python train.py --n_layer=10 --d_model=64 --n_head=2 --n_kv_head=2 --head_dim=32 --d_mlp=256 --vocab_size=1024 --activation="tanh_gelu" --norm="layernorm" --norm_place="pre" --norm_eps=1e-06 --positions="learned" --qk_norm=false --attn_scale=0.177 --bias="all" --tie_embeddings=true --parallel_block=false --init="trunc" --init_std_qkv=0.051 --init_std_o=0.0114 --init_std_up=0.051 --init_std_down=0.0057 --optimizer="soap_variant" --lr=0.00727 --beta1=0.95 --beta2=0.95 --weight_decay=0.089 --lr_head=0.0135 --grad_clip=0.5 --warmup_steps=200 --schedule="wsd" --decay_fraction=1.0 --decay_shape="linear" --final_lr_fraction=0.05 --batch_tokens=32768 --seq_len=1024 --doc_mask=true --train_tokens=100800000 --steps=3077 --dataset="wikipedia_en"
Each number is 500 + 25 x the weight over its row's rms, rounded and kept within 0 to 999. Layers, rows and columns count from 0. Numbers have three digits each. The size before them is the row's rms in percent of the matrix's.

# layer 7 MLP down (transposed), 256x64, rms 0.16, rows 206-255, columns 0-63
082:510475486496555499498461494487466558503470480501479462487497495496549498500520507464506532479456477505487511487489496511523508511487470485570496462565556494479494497507490503507478501503493478
090:503516487478537492464510515530530501490540477479488506544467489514488528540523494455494494443496511473553471552481506520503499491483525480480506519460527509523511485491518463534469514498543504
095:500486451499508533457530512497494510508460495496471520507471520520507524483473533495489518468497547509540526484483545510477518530470522509443495571495498492492510497513529510513537474457506508
105:508450484504523511494537505497500484513527532523523454508484515531468498480477493498524466498530512521474530522488482468500467507495515505551455561508526491520504539478474500481475551459523512
089:498512537486525512467446505455492508472497513486491470520521539486516469427543517484535480511486484490500486530446481469482503478498507507471503491534547518498489520507497521460491500497519538
105:489494521497519524519438538501483477465532498480499525508522494491518508495517487505457515548449481495521503464440502500511524509476492523528525486454517466534544477494526494497466525493507468
105:512519453505490485500482535485494519497487507479526518510533535513518525462479495482487571530492549481537505467526517470531522483519507497488528468565480482495481488522480480503473471512510463
097:496520535510521524484508538474511527510444491537508532438481498498500514481504524500516526519533498515518471460489474555504470483504510477460503479515482525494495498508483499466581486497501494
104:511459490508465566523462521492542537514513469500472505494523501468514472492487553505494494456472518519527486500484483514489474476469470443533524486486520470522509470495470523508489487518501521
105:470466498500497517525491512508589554483520515508516486508542498519515499463513511486503511481492478495524520510464453501499477488530485521524507499490560516482521510546477532478485493493476542
098:528486473485526513462482486484493546515498472513499521498476477495532490564491489481501510483500524467503530500531505511564523481518493526540523452529475449467496489527513463544483504500499510
103:449485512545502473497510490464465543523513477507518501498516463523500493507524496506501435514464473515482492493478466517507533488530521539556500493503546509515496488469468510469525521469513466
118:493504454483491477513551477505527481474479526515521522460520486499513521478539545541479503509460466540515469516528508495478508422517519514472527528500488478488485472523490495471490508480517497
077:470501502506511559501485525453470483481498463520520527500494459538523501545499508531470506462508502509543551528472489518471468516477460524491504526482484528481473486506541519478514530500506485
093:491478524547507489502474485488484483492520539487521497483490525491472533501514488527518476549502507514503472531459529478473532476529502530443496489495476453516499465514525512497541466451461524
090:499525480491502502480484545529488517461519457492477480519559571492516485482510499465475506515502490453476485494491489488548485492494493466521477500512512440521520506469499557511497500495490526
100:461499501498540502464530496492474510442483508536510487508485485501524525468488451485513486517523458517545503500461516524478486448491452450506536492501493486468466521528489497473495470512493501
100:483507485502508510507490502496511544478569491521503475521517466475480455528519499501506482521511502501480519514471467506494484476523458492557439505474493477505470513528484524554546506492484536
093:497522508524493498476504460486529481469507523495525509523456504512497515550448518483462528472497503448473521490471510514517497501562534476474524489521464459519499491551495514476492506508531476
102:526508484434483493496493530530488484506455502498532504502505479533513431513500525424518476492503503529470489523511500512516539489479538491485521488529495518517483503486487464538461520474500484
101:484510509509500461520514486500481501528503509480518499478539537508457481447494493534506520507513454530483452490478490510488489493520524515487436500473474510504468545507467543503477472494440495
083:506502547453493496454506529499526510506469479470478494496461495459494510474457539490497540494510512469563504479477488476460523467497523495475530500468492496518482489514451479502486530504538514
116:507508525464513468464491479525521508515458518522506483463493495490494494525486495525504481478557563489505518505502472478477469483519533540490453505514469517515546504458499481505489514481438489
091:523465526536489499457481487462506510512473504489507512468438522498491524493471456489466480506504563522520498543463492505455478511513477508483484476516475519477539470495511531484499517467526513
103:528506465460500498469478487519539472502522538504528452509519512497475493451542486536499499541482519471510525479455484550535493511515530467503518503473532495497506481450481528493496486519479509
114:478448518535506491480473517511503469476483501495506496505458496509534505467518517509481520525462491466496462468450512451467551472539501448478492504501463462522501491500499503514466518527506511
094:533463507562501470499452510478482515489503497519527464501545539481461512499535502512478513540484521480479501509472481473504493450479532540501493507502494469525475453484522472480531494508491471
100:504515509486511454511518544461469512502503497501494504504489507547498497516491563518470524518500515497540473479457465461477522462473517510497478548531512471512521512521446513500462484520468505
097:459471537498511485506474475509484545450477488472487540433523522483488521501515504496533458494514472518467498517472517480521506506491510474496480479519499466518520531461463504455529523505478483
109:506502482522485522475532486530504472509493519473474462508503512533501473501530526476510460485475495591506515527534543474489497509486496509444514502506520520519516547479488525540536502501499486
108:489546503556537505516522486514534523527505539482531453520512502505515507478540504530502482478471458474520505487471477484513530476470490517503500525528535493504472494501523506501427512502454507
108:486493492495511498514505528509464470551508499472506495471511506518539490489507490442454477533478527469442473522493527465479487513514553540518522490503513496558489476528494484510468506499528495
104:536497519490457453534493496496493492461529509508536513473530535519543487480473463498464529494475517476493494497497500514471442532506504536509471520468508544538488485470474492518488491493548507
095:454470523490501506506531456503513466452484466462478532511504450529528514513473494505555503498520542474509481482500506507492434517550466517530496498506483535519493512507474502480496496488503490
104:536562492501512487483486475479541501531483485489463530545519518503486457525500535502525503514526513515526553546530508507499477507458522507468505505478537521512471478525493494524475491477533469
083:517545537543545491507536498443543526451482504486518488511564532525520509448513509507513491502493510473500516501490494505510479485490485523512527512528521522497510522538449501475512472487505514
106:480531497466529498513513505540456460497506484480511455537502510491500534500532528488494445495511491526577492478519471510537495534463474491467483506498469530473519501501480508526474509520517481
104:516478486511479512488513499523463492531513497487465475513532510507499485506494491482538479558518527511484502505510473505534514515478519535504490510529456469541513514459479519429545534545528490
085:497519510509499528521498479470513494520498483549532486515448481499480500517542494510502535486461522488479474535439416527455478476479519492482491489474521516483505482528489479512516506493478504
117:526445509511490543508531471514478470493489511494509478511522512562539541471508468555462493527512515486514482453443537500503506485537485498510503502521482488503494449492503505475496508490494483
105:517443515568501487478528482492470502505517503496528483432517498486470498559506490527524500478540502494463544497511518504526500499482456502526501478468509476499512538510545490484513510502488509
107:521500446521513489461531506501484491473473506484503491460474490463542525541520482517507455514489496504460499508531521496491515508465491530507528485497443448500517493537486508453502502487447504
095:509480511532452455480549495486484454469510479505490506515522486531505518480479493464520481461457530461472451471530501473519459490515527519463467517520508482532511518506495493523496478505527499
100:496544500506532495472521471528503526468500481517470521475495518549514515456510480496527487508504458472505543506497483504482513497541523529509464487467570482482522536493488520492496439492507518
097:471480487540508490473520492476478527514515483514537514462506449448504556497497537537520460484471464541524488505482527537470518537512507503479503510521511521509516498491477521457518510491476529
099:563496517468517525460522504526515491528528514489491491541530459506483503463505486484519507532504533493511512463443490493525520526508476466502487525519497462499538524475505514545455516469506483
097:531477539525522510508462517514525515507480529502492480495526521490523521499557523504529474526483499481498504504472537489581519510505533507460474519542532464529516513489460506491504505508496456
079:537475506544515520529494464525470495477528562524536504534486488516534519495528469528489517533480502494510523509480525519480490485500483526502462476493506465550498529497523526449486489466486532
105:478506511499503484475526488484484498499466483484520509503488493558528520499522499485529508556548454505529498479515483535530506462490528553514499504531516504480507551538474537488494472455525487
097:517522557485496498497487474490511551531507519480468504503505533488494472509468496468493492545546484453459536493512502508537464494519537502480480454478512495496491499497513483501470479461519442
# layer 7 MLP up, 256x64, rms 0.156, rows 207-255, columns 0-63
112:493474540515472522487491541498497520466503450495507502523472464492506555525524504480498481525504495525541495463536467533516508520523488456501501508490480474505497554455477476536469513501531522
101:521488486536490505485467522518541487459515497505546501487501504456484480466494461505520501542516498523473517505497451492473484485492485511547496484536479527466492469526515456481529498531501564
090:483511461487510486476529509510514543493511485521463486498510506477505512521518500530442545544488538477503488520506445530500513492484490452473466505515500443468496519491502546488532528473497476
077:494487477518514476461490448482536511493523510541488517529527480511493507566504517496468493505473465481496478546516543543493516496473480510514491489481498516489461492444470511539474468470500500
113:492535507513531497493488468510495451493530466503485483523512462505450477509456483489502532487458479521506488516470511549525506516509474511539491540444505541529522463501476489503504465528480508
109:521469501486484539483512477545480530442548478507522491476531501500531504508472492551524523518510494528487492521520499442482516481486475459483547489496511497505478491538541517504532506482527521
088:545494474489463494492504504528478480506505502500476510505500503513427512484481507480497518473511441461492497496517554477540500509521465502544522542476484518510506530513513504536518483497554539
116:486529517477499467537510443531507510445487530469517520543481486468506530491497502505490515495511479520528548429486507495464519482521515500461490511476494480472513520492532490490477479468491535
086:543530497508460489512546500501490518484500438499507482505485517424516480529426482513503511547510491518496472478520526519467528508467492535513488478479478502469509495467514488499494492507493513
098:500499502497477513517484523517538493475552484474451476463492504481516477492496553526482498482492483493460470509523529535508498560520493529475492563484494540529475494516461522520514506525490501
104:501450456502522540546495531530522482488492476499523497517530479476518490505508515495497491470466456502517502492517519477493549534506531472503497520469511464505502513463560480469491556504501472
125:497474474530452506510486479513494486549515470456514502512522517483454494472454468502473500487528483462493473506551497532527513519523510516491528517473512469454543502502495492476473489476457480
084:514506498473486493492516510560534540502520530460541502491486521495484471474492508473497514552493528448464483488511536513521524525483455521527514487487487486482558491529467487522494521520508530
096:490487501495499481468497473482497478518544452545511523488456498471499471495459495503536476507474500503496456507520467538489514501528527495523498569461542513477518467482513490474484505531473528
092:498522513451505496444478440468500495511508505538495525483437541486475491528494478498489503511516493507534529503526480502477482512477476459501478500502449502448519462487508487496473469492493471
095:470527442475472462533514459534531472482519479515513485498487480483505474480516474476493532490512498517511539458524528493535494543502506481506479553486525488526493480514473454499468505463493516
106:508534489531501461486498472530524524518513508429527532509545500498498542521462511502496509473456519514501552495503464529497511505527482492511485505467455497534475483485540519469510507509465505
092:485509525518521489510520488546546497516496506536461471516433512484462489455478465502517497508452505511484471501435481477495498523493466498506525517473498505499507544537482513508467527473499490
080:516558505507496523533460487517503540533479452473493474495495460460519512486488508509497530493485495522501509496508520526473491526489535509498509529499535455503516534507498535479502426522546483
104:495448455497506528506511504500481512475481504545489506516423501495514478511525476477474517468483475453478512519566504518546473515485486510499501521508493470499541513497473506513526522530514530
102:514505465502477490505480505510544495472523536535543513494541461505476477519530489494543483466485515521485480520534528497563479542507525471522520541513476503465515515517506499512459490517475526
096:501490511484497450508479483466463512512537485522527493490484497485466472501463473491490508480486443455482530501484544525473509444531532458515525465493486480474483485527488487490526510540508524
083:479522505517465495468488462489520468497560454526502497482509488529489483504464474496483518507507478492526528470562508510541498499497485489513515473516509431455525506492453502504516485505500540
096:476527491553458518538479488487480507536491465489465512489497453490489518474508492470503500526480509528461498489512451484520502544501477456485487528454498497513513521490471506500517498513484574
110:480535536501463474526526506487536471449479476487493552488476505476481543522483498508472504484519444483505455521504500495450485479520520491494530521469522477489520498500492456519518514460492479
096:495469492446493516469493478462512518482497537472510533523480467490507487541492486482480506466499461527509540477493522495530467508528504497514485485513527522486545522522497531471550497529555534
090:468475525504488533544468487521521509526502532520506502509460496492504508508551459458511492519507502485447556523526515477512512503545499505494515494484478476474487534520503443493481491470477543
091:478490470499522454438515550486497489454523510493511546514503476475483535523491515506454490483441500512508523510495470538530516485475506511532528517471491507478513516482521516490470482453508487
097:511497500525491537533501494528507545452556477525464499496510487500453497493536517532511524527483510553537501454496506481471504517542512495503467462483515506492493496536492526521511489548525519
102:467485451486492517458505532532505526499488506456457468526481534517448484533460544481520525516519490518497506517477501530482494527500501496505553497521488491486517505523462503478533453515526514
096:466538483497547478446550485526510500491519495511475476489484476529478516489507466543507500479496446543509506456489485526503499471488479512468496564529527542489502518482503515487511485504498520
095:428453502498550514555500514516513527496511509529507521470502482503502490451548520520496509484530505501470477509518558512468539510506476494491545493499495450516485500515507528526490498500499514
086:531506460498515487519427510545483466505512492462506497523539477506478524498496542533506521478522528542521479463472505534470529525511514480483527541488505537503474493512493472531507500485466501
105:525515541490476509514482553515480547506498512475475517460508502486516503521476502539454477498534508464458476493540477497516507466489502482514536516504464502478536534506475502486511468451510543
092:475485524535475517485523505493525494508514515499491535483520503469495480441468493489505488515489502524520539431522502461466522470504463489484503501500465512459511476469476488449503476531473547
092:532513496517488472507494513532533516477514510466507473493494500519522532519472508551526477459505518538518529443541514491520513542518524514509500520508505545466515491483508474483473494493561547
092:505494518541510459502483513505512564472486490474470564479503485473491498523478477527501517500497501532475507527506529467493527438483529499492508495521491515547535503495483442514484477533501515
084:469510532501482535539531490502521522524541472490479459483521528528502456486507474515492493513539531525546456486473518516509503568501505482483516516510465473471505524533498482471476485516519510
120:476505536527512527468492478532494514514475506533478540484487484495482520453498487517501532504534489520430499521515563535467493477500510499511495492526522498473489488536517543475524471542488476
097:489528476524489506514479499495510440493454509500483507520484465469503492518500498561513517543523460496520528467507534521507494504518523477487432554478461509502499485504513477518497503459510467
120:554500486511491522512498525540482517506533466480469474469501479536498452492508496456513561549472493472490517501513534507503530509505512480520501532476508539489506547487491476474468526495509536
084:513475471489484531496522520485508469538505475525566466477470526485527492536459515468506500501464487519474512513531491457496510522497486457484514510484480501498514527533470472535522551476486526
088:512518509524469491463422507491512479541514496533506531509507521519512494535488496491520488501458477528464511504528520489480499444527489508549469535503478476504483483535545481479473491494517472
112:492468477519530526447497512483498564487469489498485520498462488505502476504499497469500522509516515518542511534529476475464528444467534487489460500457477516457494514543491478500520510510520497
103:523500492484469513481515490490507447501546496490474488481510499436475526513514490522529522485484482504542510510453510531502504513531513476493554464479462529447515481520518479510514493550497469
079:494512506511519497509505523499494507504525502550503457447499496473503525478527489517457522497519522467446522491517479494492488495520469491472531494525426440508500463520526509532513495472533479
099:501529483495506496498518515548496544504475462460531507481447472509504529444527462503504484466538521523505471476454512512456522468506507494516505545496538513477508519510469496478503508477529498
113:504544511488518522516478540541504485509444507478500489513470531463515512498516461534484514498474499496507444488497487475475537474539507466533553495490501523492466498496469533489488486491469455
107:541531463518496479478477455510511498500470529528529503527501514491510521495463501529506551561476505523504475440512479498478524472495520481470456537506494524519508522498483501462508465519504528